Weights of a small transformer language model.
Size: width 256, 4 heads of 64, MLP 704 SwiGLU, vocabulary 976.
Each number is 500 + 50 x the weight over the matrix's rms, rounded and kept within 0 to 999. Layers, rows and columns count from 0. Numbers have three digits each.

# layer 2 attention value, 256x256, rms 0.141, rows 172-191, columns 0-255
536537495585458449472500483498475486490537517531491512552512477501509509475474497500453506464556458466530463605457419499509534480494559474524434490493513553476483492485475517522498428520514483568561464468440434526454552512451565489473469444494507537472454477539475507435464498502471483518467485419506550518479567523504562507508492484517591593436517579569569487448557460552459442462494522520487487547573446459411551426569533502448477497515397540437604364438458563523470556596492506444478470408508531465516444491540472608530568455514515533501575535509465473565472488489525491524485565559535547556449510446530585472444535510541551457531445460597528523498522443429603490581549502461458401579510454502515480440442524435485554517422513508520450492592507588563481537486559530
486565467472516512477490528497518456537466531518495455477475477502484491496478452498513546472503499528420561536475464514483403503512541492525513634526514544524475437486495500532466475517542499446591455518561506477563518492505528487498483479509512513510506530473477447519496548485540495495503553496471401540559488537372448547472456484539528478559510557469439469507492519390522538437483444545501527516464501576546497531493524615455472530507457494478511590454459549480492451498419480501539519445488453558524528473466542462475477448527592510464474528523519575472459517471524561502520482481521589535547416495448562396476517545542451489433480580651434476508492472478507566449532449572423528578495519538480514553498476469449539507441449576434542455531466502434549524540545574
492600546419498503497488523455448521509571461523516534467490571545522498461524480500552506505505444498545466471502489375547523510469548411623548491460530457473481563504549490509638463471430505617511514557512524516439555495434500519502507466535525435484538492511532523501475536472411506502464659468559572492490497510514528490513433478527492558510446488573446518469446473497436507522508521458495449480520613585505458503454484470461457515483497427484500538485516493522503478495496546514600500558446450492517492482482453494539518527490452519527466464458492408501433487541564481521544406473491561527471544549463510511533437462467501532456472444464530436470443463497471516526503449463479464477564486527529496486526480477598587467463554484522438549468534574482447512466538508
553506583505556488544491567523550508520552416525527560450565398487452468562508544553541591528427372403494429505538506462558475512507466591537459417429490560522504537455488560493391500564508497538423485523507516498458529492491585504526497569587469514475443545497526471532464533521503476561428427422510445421525495468474491570557505474478450604496586565519458525461416464536487467508472507510525592513458496508445443483464486501496595543436524512547482508508499511504488421488504475506499459537523528459567410475453469539490513556549505489525527598457493436490512507514476533531534494483503567492474450534526455501520530534532532468460460471456459473476483542472543447489453517558509537530558433497498515561527476575530470504576475525539410470456518503454475446534502553
466420561456573605459578531509467460467520495487510510455460529546549499527491486489417590494463496594490561533477524491479470484434479529501533439508446489445458492480516504525543533433503479574564554465438502489568544471441428526522513540544472511478524412450472524490475489519504524340510507538459538530480560467546463472466487492459486519521553473446463573542425530555476498460545499485564561541547455477575515525486510542516546459552539513459422434476490410483477453523519526512564454487468518499510501536554471477434466515551564487567496430506526530488492477507451514551521480568553542462482473520521505552522612465535461465458541586478529468484545518502461509453504427482464612486530506510456558489566549502453497424477432434557448571514526499404530454429483551
506493551540468463441430478500562509545526449514515569476538484388540528504485531552528466531512581547470605535487514495516494530436495521526574483522535470498495513509531523461464412536469459523514510504548482511485413441510548586538509486465570502494465563500535509437404435508473458616468546533472471511518511453457570602493435436449509578480526564439491448535509527533515450421518504577434484518494441544466505543543426470460472541473446443461494422517556472547518464464531484473490531505522437503485519558506476513498451482559474490475462498592473398539415493531531479511452535482491566504487510551524373500480541560570510492419438495494500545576376483581529496435449409520489453558566465471477486483488454536484465514503448474470547523455518478457453572427523498
499527573505530500491537547424461485494459548500570517499517543510501522461531473468540479457490497551513471509515484474446506444449472499506538456507500486468464559505471459476495489454451489505487438388518556496454514480554514504521527488457617492574465546545458523523525518501494546501444477544517492488592418498502593402511533446522577550524548485519493541382489478485490529466465527526465538504514503559511568469523407555490589534458562518536505502467461505505436501395557468452552478549504475524517439537462462455454497519467504574483535427447438505521543545533452509446563556479479457517519436530523533542490545539524527466482507488431538516533481491531498543495472539555588421531474537549522481430503467499445488447479502515516495425483573539510497470478505564
580490432499499526456475497454481465532501456498545491537517504599488583449421451519509507460497535552498507554531540528394566521446497471453404568438463414571471477501516464503518584489460563555501421507607487502499543496501576506536545521427515473480508577594422447534477513524488431481502531553508439522516476446544599393483481493482539452489476426533488554548442468479457469479589508569524472421569624450506503513457462438621453529555578543531498480462571463507466551509506573481513506604570478497526576507517430512549478521560492493577516501498530564499523528504497491507525445546514578541538525477529519569464522510455491489541508518414406471516453458520476521472459564486513522499431514416492505465509629483444508473461519478498532521471538560520481489533436489
529598444521460495476516456398522489532478469462521558460460459526468558482497563469507493495480512459549449399435528457488446574517521441530540485472486495449596526415528394530535430466516538577492483522470473515456559456565545543457525436439439509459507421451485506544542479495555539523574549524476506547460522546516509524470520492499555460497476512478457487477542500541476480527560485441477499545551544548508464423441553508460506458553562513474566501500410459506514479525557548446474464518478560549491523527566487453458454563457478450531538363526527472515472455523522514535509442495442435516542467521550456473481444430517541512504473486515518531495503507541473550456541458472528534469497483493531501507434561530544482538542550472456516535386506550519442446467573504
609519568452470475535487519548586515473405542494452474519552459474466518493510538517433508462492464498538526452476431442555417417527520562523523490455492438489513453530544505448504491494499577481542563540540494587560461460428448544587497469536545553535514480465463479493445454517497598490475440486565542487576553502508493522511447477504473512549518585566469521508471515512431538551530551486551585524518471495473505512535491597517516595565431513473478426502523568586527483485461532568499549532484516569476468488440514519423526510515517472445455540532520490511557505493462518474447487478520355518537489628525511453487476470541516493505514494492428510473573438555557480452434514534391525459437458471529463492466407534550491472496537568497537556472529517479519532505539513
500517528494480455490470448527586479407474560522540526552485509476567543421434457429528491583502474500491502542483498512521542533555462516492585532539551502474545510524474524589486522489522468527513484516511556458580500453544491509493513609499457443563446492505532485491506489480473478476497519563427422516556546528482524486478433443499543419505547492540535420474547522522500519603454534437540463523497461505437560499470500390459476548495489509489396474529528536564542531513432491585414541475491514453533564493514553551559495520538540479501516453507514457528540512475522450467574596530516447488560521539472500536608583426545399400537433420491521577577464517510520516481504546505440464494539537445501567445560550591469562561463445525487474503541503473528387539503524561
429413522494524473552515505469518563520573500482553462497446480491526493548547476475545522506500431510507472615483481514503468485533417540461455524564500465481448579589385491498446466542460556437480426506516438502451602495490510470459495509432605476419581509393534472536558480481528424565540423458471523439530514531477495459469581455533466517436509494471529508514478533452443440488432452479487487489482520484399490449485507532501507544567565573441480566473456509523421482524455520568479498441466551488488550535488609544544471465402473465508514549484451503568477516552546544543500493454539505459445458566458499559560523470518530556545491490525495533537412475456488508519499507510571562475493555564406451445419469548536463479481502494530462439508457451516530517457472576
400585495517479460463611530501484559466534544565561472493553575480486503471509527507507492471476599518517481531524540453452525460502493511530554527464454529471478481491460470513500532463523488481530489427527539469459541530475559520565504433510536391465505548570498523561510539514504467500532534502528483513488493462497589558483509515396522533482487526492450547474516562555492466489494488509462509410563427504577522611452502535587513459503529443459501445470505424571423516492515469495471520512535484500511454511440484475519511498484525524511503446458432567519532545580514572501455459492490533508518498462506413562462489464474477468548469512481464375466525501461535494481503499561497467541468614532449467569522478493543479460488487494436508426519481471464506539485457521
590539490457550539528381439490530520447518438441468504456542524509544489492545490525491512446544594563467484516500488480496429486514545503566521644426469494495464475453498480548469557520443503521479489562476502582552476504423531433547579493483398468542478509447545541464547501524534504526571451611495491535494500536532541519497462487475555484467502458512448507462515508483502547539522488451465446608446493498527474570501495421520549545526489431487565522503440535528438492476488429456438462516473467586492519485552605531558457519543540484487539580503550484434554476565517590503495406548500552540531468507583447501474476564513529438500497526548560546436528522471405458481522456485515543481555530461506544468531497483484450448510515497540549485441523484457573580530439502
515562456492524497438376528548564466559504559511447537569405480495492479464527461410456531515434474557517472491478510461395555489527494439497573473489468534531624487496418449505505523515510504498537488396554521505454453423541463546577443492463465531486581478467589501506564469482610496563517389490552498509519436481512532486542596442551506532534539466436499504458415421532514444454520430476541555469498431549483575486605503500466543482473498456426467558453356513505461507485476420509503471451514529498487483519537505405535485547541490432498481522563475463441515516490538441539473478468470505542532453499596510421508512486452495428496529492505448459515539486439578482474501554542523656534514527465508481478428508519520517535531461484477540533488484493439444495562464525
489477488509421462519510535415457546492524493470611488410490522501518524487526454543452563441395485543395443554491519479551484516574462537442451519486461416529563516472519494463410501522522515512447507497544562514532591541513498504449522611461496545553509567538549478527518485559477552438480396572539514478449517496486454554497519579481513427503546535505504610508465502460527521510510554595511461491448526444466393454549511500481468470450423418517495551524448492416437481523493490515536459446522439465475492477523530490490472523476504428546526462528550535475523491484477531499491496473485591539540504505553507466489473545543486501519469435470429472506474471575427429467501484523464486451462437493484592509518439527458511573548511480569537492423487456539484500475467515
487509453512545483523481465423531444493529504578436489444541574479465480579473482477500507507464525489524511495436482441489406460504440557406483426466544490494443452605516523548467467528450512459508491530494528510416531453452518490483471468474484527508480568551488512550548553484425512520495492546505517449471536533502537448416498488454497529442526532550479436460572554522469546505510553573478478464531475522455467517561507524504549410491542415580433526442484451523495490582494443459498456524523481429532450468528494555506544476497483477545534437471578523491480556432521479573570506434486551498485524522557490546478565547494423436481455476517493473513506489485431547564557517475449555481493503523561462491569523545496496493501427498433470452506515482486449501556482474
555518475503513482530471530495619491509537443548527444565533548559490503438506539470508479514556431492464401509503526440568517453536481587495428504493513546566449567431470611489505435609522489453485507483434457555608434476435430490485589432418443566529466576479458461452472588476516495591433507536570453463517484454486524525559555524546495488540553510505476456516587434498501485503614490459497538430524467483501566463535512486535499480459533564481578477567495438468505488496478515527520494522540454452483471459462544430459475536448491509497518510547477513529479498529443488463479460495465452508487495512455537518540568484512518468491495553404556531565508534431527481563508488522531472603488570388510528467536555489519504526539465506517499495579527525432526488547473592
471489518493453449450527502517442516520466502472474516464417469539503509504479570527528485491608539646563521560493534459523481475538511468457466477516554507562568531475459457516493529465500519480419516464588449592530444559525516464538610503463540522537573521507537482499534550531469432544527512487531493514393496467464472450435560559474482521532527475497537491538465537476519472434498536456477441491518561521570430477434489503484471511528480496444566561507464472526443579529465527470600484554468512498455481496581540541456488571484489512558536470470543505477557458536471579491610509470483404522473495517503555524488435445518498468461556511521511423476546518515454450525490527435518484528519480553470460522508466495452467459477568520479438491605496463459597437550466497
546521474459490513531501407596464488555484447491386459462470550527489512591502483473521553439469459536604534478412506375465500495575570488428481488464505468512497524545522485539449584500399444511487514514517621482518496416462487395454498481513535517431438526492551447487495470513506533498507470555494484489497540482411509530521530490551461542512590534492420533443567431522470445489505492557526490497519484509524524526512482489527489501509421458561452513526484490496541481467437537487509578473543468512589510608485466494558476521438603579533469551456483509531527493492451561507582501504484445464534575580544509444416474458528493546463536424458464529509551539493500471480549404497551474523497491477526504450446525492523564526488529593505479551515441517514467496515492479
# layer 2 attention output (transposed), 256x256, rms 0.123, rows 172-191, columns 0-255
473485524468518529487518470492425501442542521455622422489580538492477491479462538536490459374508552580516537463463523469471444518416522380467512443488460431524515483479550564606507486487472560506545572480499475518423523499439528532504476481486509553536565509537510544472509495522520559463429525555524452470458513425451539452527446495525608488410491537389492612467408528525507556426501516465461515436469550548577475530552553519555540516478500454574521552421454412480523494516497480534494500526453586486492472451478565508500502517456424570570448471487543481472547516505485507441455449519499489398530445464531558504465547445455527554501522526487430432496480462457457464483493500563537502473456497538475529567521492522477538562508514403417518536506496453346531494501466489
493485446543627495504486478543539547454508472521464528465455513480541425537481551538480506551539463575539484473524481484492495598453527493461526458504532488477517538515537577562472509489484519540490494606519531542512460525502537570451457456523467484407574524513621574439425438378504516462506477514488547506445497514522494440538475512522453439492482505485498551484496437520471517502463504450425474532469531497469465492560499438450486556531493466525502539475554542463544527527535495504485538432403469523497546486510517505585514533425398559519525446558447595544508576453539502482516569527438484484554547479556497423571482474472514573559454500521552537501508513524478429505557517404463501462504447445482538491536601422537431550541451502487459441456510460562545463475447506
584521589511518537484524472566533484468499604507511503512518497512490428509512423505542540419471512501459546602582557489498561523555456592472522524481430514484498418536499433520448560477471536475492468532517478489444481493531516410473480664463554532532457465486495498448477486524553505528479419559516459504460407540445535573509513505503535480574435521499551497440550514552509454530395512473522487517569542501481432453613453511523495554517589514471532428493505478494512442461478497535457528484493553448446549470548584491484401431483453451520559531524494570500536458488400496496554531540488527455458542519606422559475524494509533504455524583471449614452557527380523468529438557531468545608502540587518515470486516490498537534547489458557550397425490555516542470513577546
471480463455490483492507490518491485481452512536553513425501525541525553438606438393464530674476547503474573516529519502533450454534487419530461512567555472541539531507512451455512606539504528472465547501516492591487500503548494444467515591570478558522520474465473471512483534565525527498527559448443520461435515479455552451511478460463533473481576477551561469511508513443451494477503530523462487530572527529587552420486571553578542457504513556545485500471441513536497491504457482472522467503515566503456470608486560506436560502475383467417477457435467599506540452491417566521454446504533518405524510468521553527481551498461504505478446463519554504489485528536425495582476468490547529563504548440454444451496501491444506582460497539417507467471466486477506520480487450
565520499515551501584478472497467487470510558524473436498460447490515620447463531519516587536465508567432502480468512458478520492547459485518458580483505470482563548541547507583490482496559514455486577542556564459470427537500523517550497454502517551483454504530533480582488505510482433570507623432430472462477488531573452553543455483417445515484484525531465529443488457426463455494436504568479458547494452433552459406493453499572467568519523489509471516487530508530550512495496505577514580516521482526458519471441535432455515460527554511511502487482441497473477482556490450462470457465537519550561537555435471406465490507426545493525399457567489518476506484462420481514524457515488477489567487458536484480574436450572540590432509496511512503525497512468470576511502515
447601494547546475538578486496448492448575528502457486561509440483526497487543486526439457547424484494455473408522496438493517499528509452496487480447473538583429539491555456514586489593526502482447470500535480479490467520497495551506515507487553503485560517483436516460429519484465503497506446563595565607479467461459473499474539413513511520508495425498518520448593490560544522584477493516511455509545547511581479423522515458492451487503484444515534534546513499455475451543498524413500503456515461526480457465531510529563517503477381490490539503528496576452546503484425583508483559533442579461551489493591484482524417477473394469474553473528508514488597604525458511464528576492484533464446515562452485595467474493562603567520522535453468477510505585414552497476486492
515479523482486486527521462482488524479508531428552479467472434525486518573453486430479500470469503477465423470489547573526487559494545518528451564484484445542438447517498521472482538461514487490488494471455503579477564499526496574498515506567497535497520404494505540517500560488457416521556519427494432493488497452433457542473458461482496508482484501469482503496471477486471554486481526490541505498506481471530427516475469478501524516490431543492484541474528470428492503532494567478480545575500550460440512462532518476509503470458440446516535467545590508482561400502501600471486460529446451523463456444435464511492454491486492505447591476506489465494529493510494425549497540510522446528547404489521562555421437509439487496556591446480543535517435524425619495517491470
454541552542466523496509551411544517404520546462434517550460435428510515586455462495478498365494577496521459442471556479524540476585521526438523453425550480461545530475518536491464472539462556532547493553321542514457499477478501557509524478482592537508485441534543553526464550480444496543491568472540535517520512484499528606465420539510452535464555509613531446574554508466443426464501535528528491482465460477572609491552466561487462537510485473407511497479525554482596503495545524510500479496414517465473400461541492558465507565524443444476541449507475500486508536467497528467504558472512471426431442478491497475442490459548475462495459566551600491414572508470519467459604548495535479498471439562473452532459419476484514427502476475503496552555448504481497569466582485
532455489530537463504531479567513449533437445559496419485582583534503493591634495486520464472497521570496565536569596505443552516494487568465512538454518505526527470502437439469491494500511425502500486579515470525595535509464493494487495461512465466576427452417449577526519497520440502513447470480544548465602439470493568527533481559504482558486456521510531476511503490543468505492399553525487474498458479425591536523531570473476518467489510520514406502532509453490453507459504522464477477463491467456529518466448460508497521472577464481551526596526487550451501520579457477438500524452529613480478534439578497520546570423537517479472518562454499513497427482518539502434488599481506457552528582462505444456489356486452548514450511424553494493527487480547530498459505505
508461418534535513429443457480460447508511473476576487491487638498536506524549451511509478422488514551519521465452496538474482484522484488473515525583588557577476543468517456538500470499533445467479445458529513452537467530513509420502489508491406509420526501465582409476542495510510451508542552510493451487547416512467469487508508586503502573479480514559526506440572505509546518533414494488477504547427499435542501548541483475438479444498483534541526568531530497445477466579529421518471506485481487552483536449474556460584536551508494481480398422436556480416566536518553478442478436427464535482562512437440487497442525561484521517479579525437488565498454519497454462450583476455517530511560510546479502614513546404474501552487510471408398503545523556451501497505456432
491515469581422593407517512430446525540504456497463463469514533539500523528496485524427513451484514481529445501503556492530410568530601461534507571593517457502440522450569421419625518620516521522568566475515435429484473504452493494558529473517579513508497547599477520526448512495423570501527522552479513569457495521571507497473511424535488548534527503476488455564475509534518437543551443415523453506501570496536550446553485581487497524498541494498520569491475439516441482438495513498572471459489484577507468512466521539573490543560516495470485493541473474502497474485584494582459524492434533488546488545557490572462440561434555567448534477458449455462462502482433555524502511517531453442526388443474548507491506523496481404446620504487472489467488544439455571559520484
510512488493580462540519447444499515486398511560488560453477534568502482422469500467495484560511505575484491444497489504562422508436536489471533476420369491456490536438506536532600495478480500519426574555507530516543518483424547550563517532464477500494512498508483436484510492536474482489524549512463475527553513553418495582455523499482554496504558542581490467648485481427470469531506559500507437499509530543480464496530512439487572529476468532550475451463500512528488496489502559467510515523491481506567473407518506528390556488510511501501454495418578456519520433563447476521461496486522569477481454462438519447532485511528507532545492550520520568474512489536503573612497463537445459447503505471472610545511484590479418504518478519466482512446501538511517430560496486
496514486538540499522476460475586543492571489418580542470430433508500496437465544485533493466584466570471557509424510562484482496428477536506427516508481540542557463416520590478561519507505483516547430593453507505438523539509436551482555519529502521533518490575487531511493475498531503560455471455493588480421536521516512449527455511494523552487426502507481510491473486466444516475505474583525536518434497516555438469453537425482499612464462487446506427532563545507512527527503471509513489560470509462477574487570492507495488437567480435487537437577452446483525509475431500533518541596489489442464492586409585524478445466564497493477526533506480556483511504589484507463512463492490531478516487474489407490470567453481520536452451479519488513522484511530558457453617515
464534490493447539478515519550450532576477514503439538458535482515551534484465534505516599530426512561549547452510546563428480510466467497521532439582514475419495504469510499468508472466481558537449531462526509508588523469455536517499457512558477490466514457390477520568491452459529522471442568523600512487525428538413467446492507616568485471480492440546539571454457557526530484562444477529520568499494516439446494469450525607516396478538525489465497523538515523510532416446580532528520528449405470474495498506512433482457450395472534466472493489532449526547540512509469492575492543537448508458507510531484468496480525466555535588458547524477493538567567561492590579498522522487445530499518465519526526521546466557531522525460531537447415424487457507570479482534580568
415546459532549427458570419459463594600435519486477482550451515583520478518513527493420445525524544624421406445510560438600480434517527488438378545568535462523446510514496605501541529488489515474548494504524474454494578479552508522480463491557467429508490477481518517520479533479468498476532555545490474452555540483558579488549476416562577545480428503546497471543518489463512498591456495452484490565432520514503552515466532500455493495562508494560506514456587458580554532434543543433486551460494564544478483491527418489552446528580420555465605436518500567474499468536541498439466540578511514494533481481450482544445547484431549485499509473566537526453473524498472562502533484559455426493480450486436524483502462492442559417516494510544541497512523451569505480501453570
537446538456418518466489444562532456494569491466461512501547525542534446491490556462457505538500651435476512461492454492481494457464595431532452493548472531493516570506492469478466454536481455460497503530428505506503452488534575565477512501530571462462528433507431463500475500465497417510516542432504536504565503483467482440579488497465504537440536470574489511580464484443526548490493498530458497509560552462589529543455451515454501490465593502523533483537510520574509537571494498547479507416459487470523517533457543463504433520527438477506503487473449450473396516439454472553542486530569470563541539522463538454574515463487521494493527546490508509405589527476505513543449551558444436542541492483519466447452508544451488471470504518408449517489524501513514509531495506
537498544496497465476515539509491522491575504471512530452453499563564508491538550526441545453477543533488452501503514551484544455524519482536587471586531501457504550458495474508486507535509506511478556434456481503450462566439486502442482553531474572416545490478521550475492555519567467434525473477415540487464510465517543519511508531553483496510538440485557549497489508537563531444503500516471467518525502455465496561499418611545510489461482636408565455582404564454451488475511566521498455530401437479572538511470594483455492475541487387587491544543553503437428492560465515527484504530571529503492473467432505417526415488487485496504458604508526483524490511579498502460534514605459475497466492509489473444442503500455497490442439426455603423448551577494556545453551542
438526561552519591490481557576502584457461554500476521488451470448495426495321480427505490544515500446511508538465532555455541495460559487472561477454560509489519540483525445423551602512465458495529469511433483532415550480551455557542501414590542496444435603499491449430444553535490456515486478483552467492465471519485490416490468433528521486508555464526559516512464525427551497501458464492515525522468550520453469513507514490563454470506415513536579512466490505491501412462450440472547493447511546549553481485528464518517492535489518495431410443485502398537443536520547569467496531472559441462536495525469548567465557588524506513517469522607458472513498475502499437471452441457562434513535520555402525463484459497521453370382512472542563549526475524508527446525447463
459495529438563574549509459479456476501486553513476481537500475502621429534540492407577576487499524519521465485492478545478570556490526612435467435508449429379484461528511532531522541437531434397520548558425438427477495514480465599574529580536503467378444507489449464505477476509498470467515471466531515488547493528531521494413501586449503567524481467532523604476492543455482493517489501454516526478440448476472482446564508500541497456497555481557444445472500518509523444515541470411524549436523410499527467453608445475494447510522487496466513475434501560543552492509466433523513470517506469526530533470503510515610477516529460504495463446546525534556454549542573530531458442452494503583528504498553455552333450587491518497564564509469561480476544440497497492487482454
476532539469489503488481468525576566543556561535487511480493453552498425526495483450492522469542553467439381510421486491539515506479454489537504586540471524521527491459468478483437446583503563542425433428516528414514455506591455525496452461431472555599487524488532420575583541550490517528511509494491454508468507552568553513538535449505505478515453544484540480574546537467503465593454463462550475530511414405517535496499469523506495461526539422510585573538527494498432496507629480494482477484425610448451483491558502390474494526544435519545579463506508486475521490535514498436426487504490548487480404406556584504516516503486484502440485565508550556564475480433459457471524499459421547527504494489435533547531499518496539496528528474411461417478516540528572499508430442
# layer 2 attention query, 256x256, rms 0.163, rows 192-199, columns 0-255
486464561505436488477399408480417474565535453452471572509616542514585528496450497514488487579422441469513471541483501486551490528524488541538537428440457434399506445544473562483512533473560470447520466562480528476478481435480546488498449416474612463546509535449369489419573377656450490446518490563440478525448601464460388502504549491558493448481390568488531486456493516486472495484605518496552546516475488493539504508555414519510572462576536530478475545442513478459513422503442449500467500530457410524520447529543503540537447560448386515585453582502484403462580440483477438573555493486539433545534522417485468483498525623400478531511506502493444487641433451522479453540450440568516499446434648419548564555600507502468468593557479540557603494432510472519462480560407595
502521488472480417464448450468490601411546569464447525476496558528466462385486569458549635610508408573524503385550515481471500474539481551532466389529468534511548493441512515578433557522430540517592497490416578515478463444585423562456532543456702334498614483445536591394472481509503443466482509570478471394436467440445428442598435497465449555578367449500490500492566648532407479398418386463521548527517421555503555475553505472476567430416420512541593441467458592541499475607491540507471465405574586380501535600533494477534550486541445459439500465434488446574484514545413365570472390521442539614568484482530413614488346535605425535531550469517459674653462427417564450463530503447363428454437609623459561546426501552416499582475547426548438555532516465455576438496516591
513545538479516482501492420493486506550444438483496535589525581524443545434480513536489486580483529476594413480489524505595430614511523534454534558482507573498555419488585502608519504489485451612567473591494503550561490461525508482531613514490502484501406530434558511600396538492426586476509436418459505488567543372481552496431600495506611545476511488533441498542517427476525555541452558482479482610512484484521566497609443524478443488532487477516472543475542495490538472444441511578516555497475556519464604467540459496525505518382565495543515458580503458498534508549525392486499487546544596541405503478562448539511537484480584536497576563475485403293596369456440450503476504551519536431514460596440524475526518448503500534573451557529453432440528540558442558493583466
491488493427466517452522471489503513469486487416490475490485489521475557517440570566507504544486416496520584453509490514476469482468466542482550427484537392407417451468469476457461479513487515418481586536526626443465446504496495460515455493603585484584484504543506415465419526560517530550448502490478476557463504401491525484437496462471511510475461510418486513520475512562438528467434536541532521486444556470556456488469529444491561579504432468477462446488494498484437469465470501394467494498515496445506455523462526468495500539492481529562526532478480443557582515555402608500561458435542524548439541524433413488512490508582528530508570539498596562579569524555504427506562431484436487617398545548572554430446428563429646480579590440486546438555461424406572454510433529
480528361439566504462595523330436630450532462448474527422524470489464538521457513474516511547516483407454530458485512420422528559464561509552588432589497531523451537565512510421504477391519519571443484347502458540465499457402538479559529477515542542522509417488450504496579428523503429422447406524446391494493477556500393547536557443452469447511483516388507527395504511476490464538435524478451396586554590539543439533477480431540576447553450602462547516458545494457569515454506567490495663526436509587550527414402396541473452557488505589540546593452580474422548444478543527408391539439454520479477522558464466481494568618476375493489492552518509496518466448501437502565467466530538572546432472404525569495505499470460508538505430434424519463504506583448589461518417454
497489456535395441550485469539511521458427480435567589633479524388479494584529487502483607559462475555489500454569537497497454460468499506516451547456539514523505588520476415545495518565534529457531403421477485442513444462496421490532523495426573503448508517513497509426471421602518433544576492532413471497448488526531501521491396496550454586448389461562512514450585607497476435489464466468459553393461439494376493462515566533492471448623456540440508529519434578440540540537544455516589435440553398408463476574597497501507503488456445529504511450487551488509515497469471509519502511525450521649600432517498599525567446461430497477430490466537534509561519449454566554500475575524467471493449473537410509555493525489475521471426535494466477536451539491442431493553557543
538472469480511503503538486457432527398555511445526514432505504498578431507510497540548574481549519502492511334542438481447470435541439547474492533528435542475472543465497552536472406506510529528514518513476470457480543499513349521494528503504442483547528507481524516430549512542446470462373460468550472489440475518507503485534592500496517549515502591545519489519511556448490508463479359532479573533484490485475506497547436459588423452545539515480547490533529474544517448421490461518550615516566559509534532519480456508532386512436483440463473473479456529492580484476541442430475484528377601475474438570520443465571568454539550427490475538499390478480480550523506530432529534548488478430563491512493460458557514577506521464482493502521490496515500511411556505463469603
502517473530547575545498461520477496478482468490496477573434433459509498517549463452569424449535510503469503498467504515511456532559464437511523509602499520522519432495472500493519548521495460467488477405535517438541473525413518504519494516539451553449513568480523513469528464516547521459527546462454578536568468471505543472507533450490560473436546503566532531469477522508514495473508472556461500468530552520466563547528506552467511507582516552543534525485516508542482414498577550442526527476482442544572511486515533489398499508512504537513511479560563495522471518448456582449545490534600514531531484567527526586490512414486511532476495577447470561433536527398484553497532487439480558536465419486468448431467527464499539610450498467455545541568432565515517502491507471
# layer 2 attention key, 256x256, rms 0.151, rows 192-198, columns 0-255
521429612575499507478465468484501505482495313562575386556383548596487456486452526571562431460531543467556608506487481542537436600332385546572507513554646568466507368457569431492467393469449500499510464438511486536530463557507537526461549584509475473477570536597461469625493462415579592485550472443444405584627487430643594444386575406447407560436511493432494576433539606467536482666523497514597554585517749437536478434531504409516442479579472416448452468496491475459460514432389349428517561442454506447434568507530507443471570573542421614471532457530605589627556496584457462488607463409460456449479391582500580431448498577568510500436388558484598464421446470548491577406449426450477525454528570463503484443550456501492470468429366438483542445521506513496535569551477575
530541512529489475601452452553464497480528505502468485451512572403450531398457506545450465601517572394501506483516475519462494441494562402563546509517474497482416566607504471473486492584563394550442511469523511582488515547429471477484486507542457350440418587488539421500387508470400477545466594537486506598445644476493493459416408495513441520507497571594347498619580556441423461419520438479562469498547434447529509504549484479492576539457499479412398536470498476529486476429536428497525412447500430529567493519486538461493539454427563523521474514492443495438572531505375459518482557479518510530450453507446554518503514522460499470537471526472462523425469505509484479506527419540516564598548467449486492565445454497426492457462494463418457562484498524554513577507517563
466554550485477524483421593522538521500541436520555506519508458580456540474490518495448528503536462475444496527564473594583497507554503424445518567431511500486591423574408472462384540393439509496521590566484519491507510563456469468533451441486443493466632467377618545479444525424545543500513506557451550400555555625464501604560558547446643528570460511496432459519495543515587433498517620490561418470401367554521577446482469505460494535559476558594485490450595439497407584534521525535441541582560529450511416490574371568449462548520598478580389503498432505384510473417625658533443626494430453483526533619561504590550564467437416574451486464449437514479488581583544515491596399569476455490568394477472397558471566443539495477399470594472497455562476556499524505435497470
613575524435544483483487460554477458461462429464436420586494483447486426509481502527432471542522419472455487521586451403467441560479566521477448375412506556524624520501495602598490557470493412579464477395372403486540468428551501462467567499513569535409407420477416393548508388531456480472515520454486493459543454366568505433470515564368467566555473580495621414588498483434480558511589510630495583460586550588454421445532501473588464513523496629542437627499523466451535494539536408534560470535470544471465486484485441459529475584539488538443636487497592501533623400442572430533450528560460504476534482399564518430505493546431461455465483429473480509439494428447388545537426422510478498506485578359467446462509487495452440420534471574565483545456425550503495603437453465
560484401477420393435603514561509552582520585644530463418446510589505458489478536476521459395637482555526468541457556590522542548473468536455558511498496592500476546470484591451487537529493511563453485462489521451416421553655411562530495514554443567438527592535452521485530590506572601583411413475600498449539630465546473467411519529551548519521548566565391484522579540588541460500518477537589552638476493537504587577488533506517568560393550489587480507499571549572457417599491551511427499520385563529483540549417438523442471587550488439403312402533422541528544511504447491484517416426460475499521568578460559493506511529408470424524472527458504473465424541464535538438460465491550480483484521480471441574562481524498398466533386490487553444466539533512490486479542617
566544455468542575497464529441522379494513454518548542363463567501544498505534420516485514563514390510480533500485471420504531503493516565496492451540508507522504419575497461501427590545456438582438497475517526611461486423489515493407575511549440487433411426471522568622554506444626514471498544539530434505501600439409434502547524542622430451457502630518518441583507477483493503578490496471556487577579533509572478397562595505573491518469528469530513535456549492471557522568525477500488480458451539561467485495465490506553505471532534500523545490510529279443544506395542406414477527459540408420542548551564510454440501475511468454474531603505510482516449566540481509574492412381422461504495442449522553425536415511537457505514362406447534478586456528538623548542487632
492534445460553387480492442475519532538565512503537483502568535516474571531549566500443532518430569548563446468483520440470516474550462477380445399632590550548571481506525492486533485470526411354454408509492495396459443456516530497430444491543458504438450401590579564488538483551410462496475471563560508551474470628534505425494478584546467551500549543514497439498519553577429512514446465557520516435480539493458508454449494429613504551448493461456607513511452501572580458513538560526473515564554559440501497533461571490493436476438485507450466440477446558490496539589480453454399404547525449587373528492440514534457466497577466474534538459538457580500408536471435522480505521439480463535481577479531564446552439608484470501523539519496466507443623443422519388527442408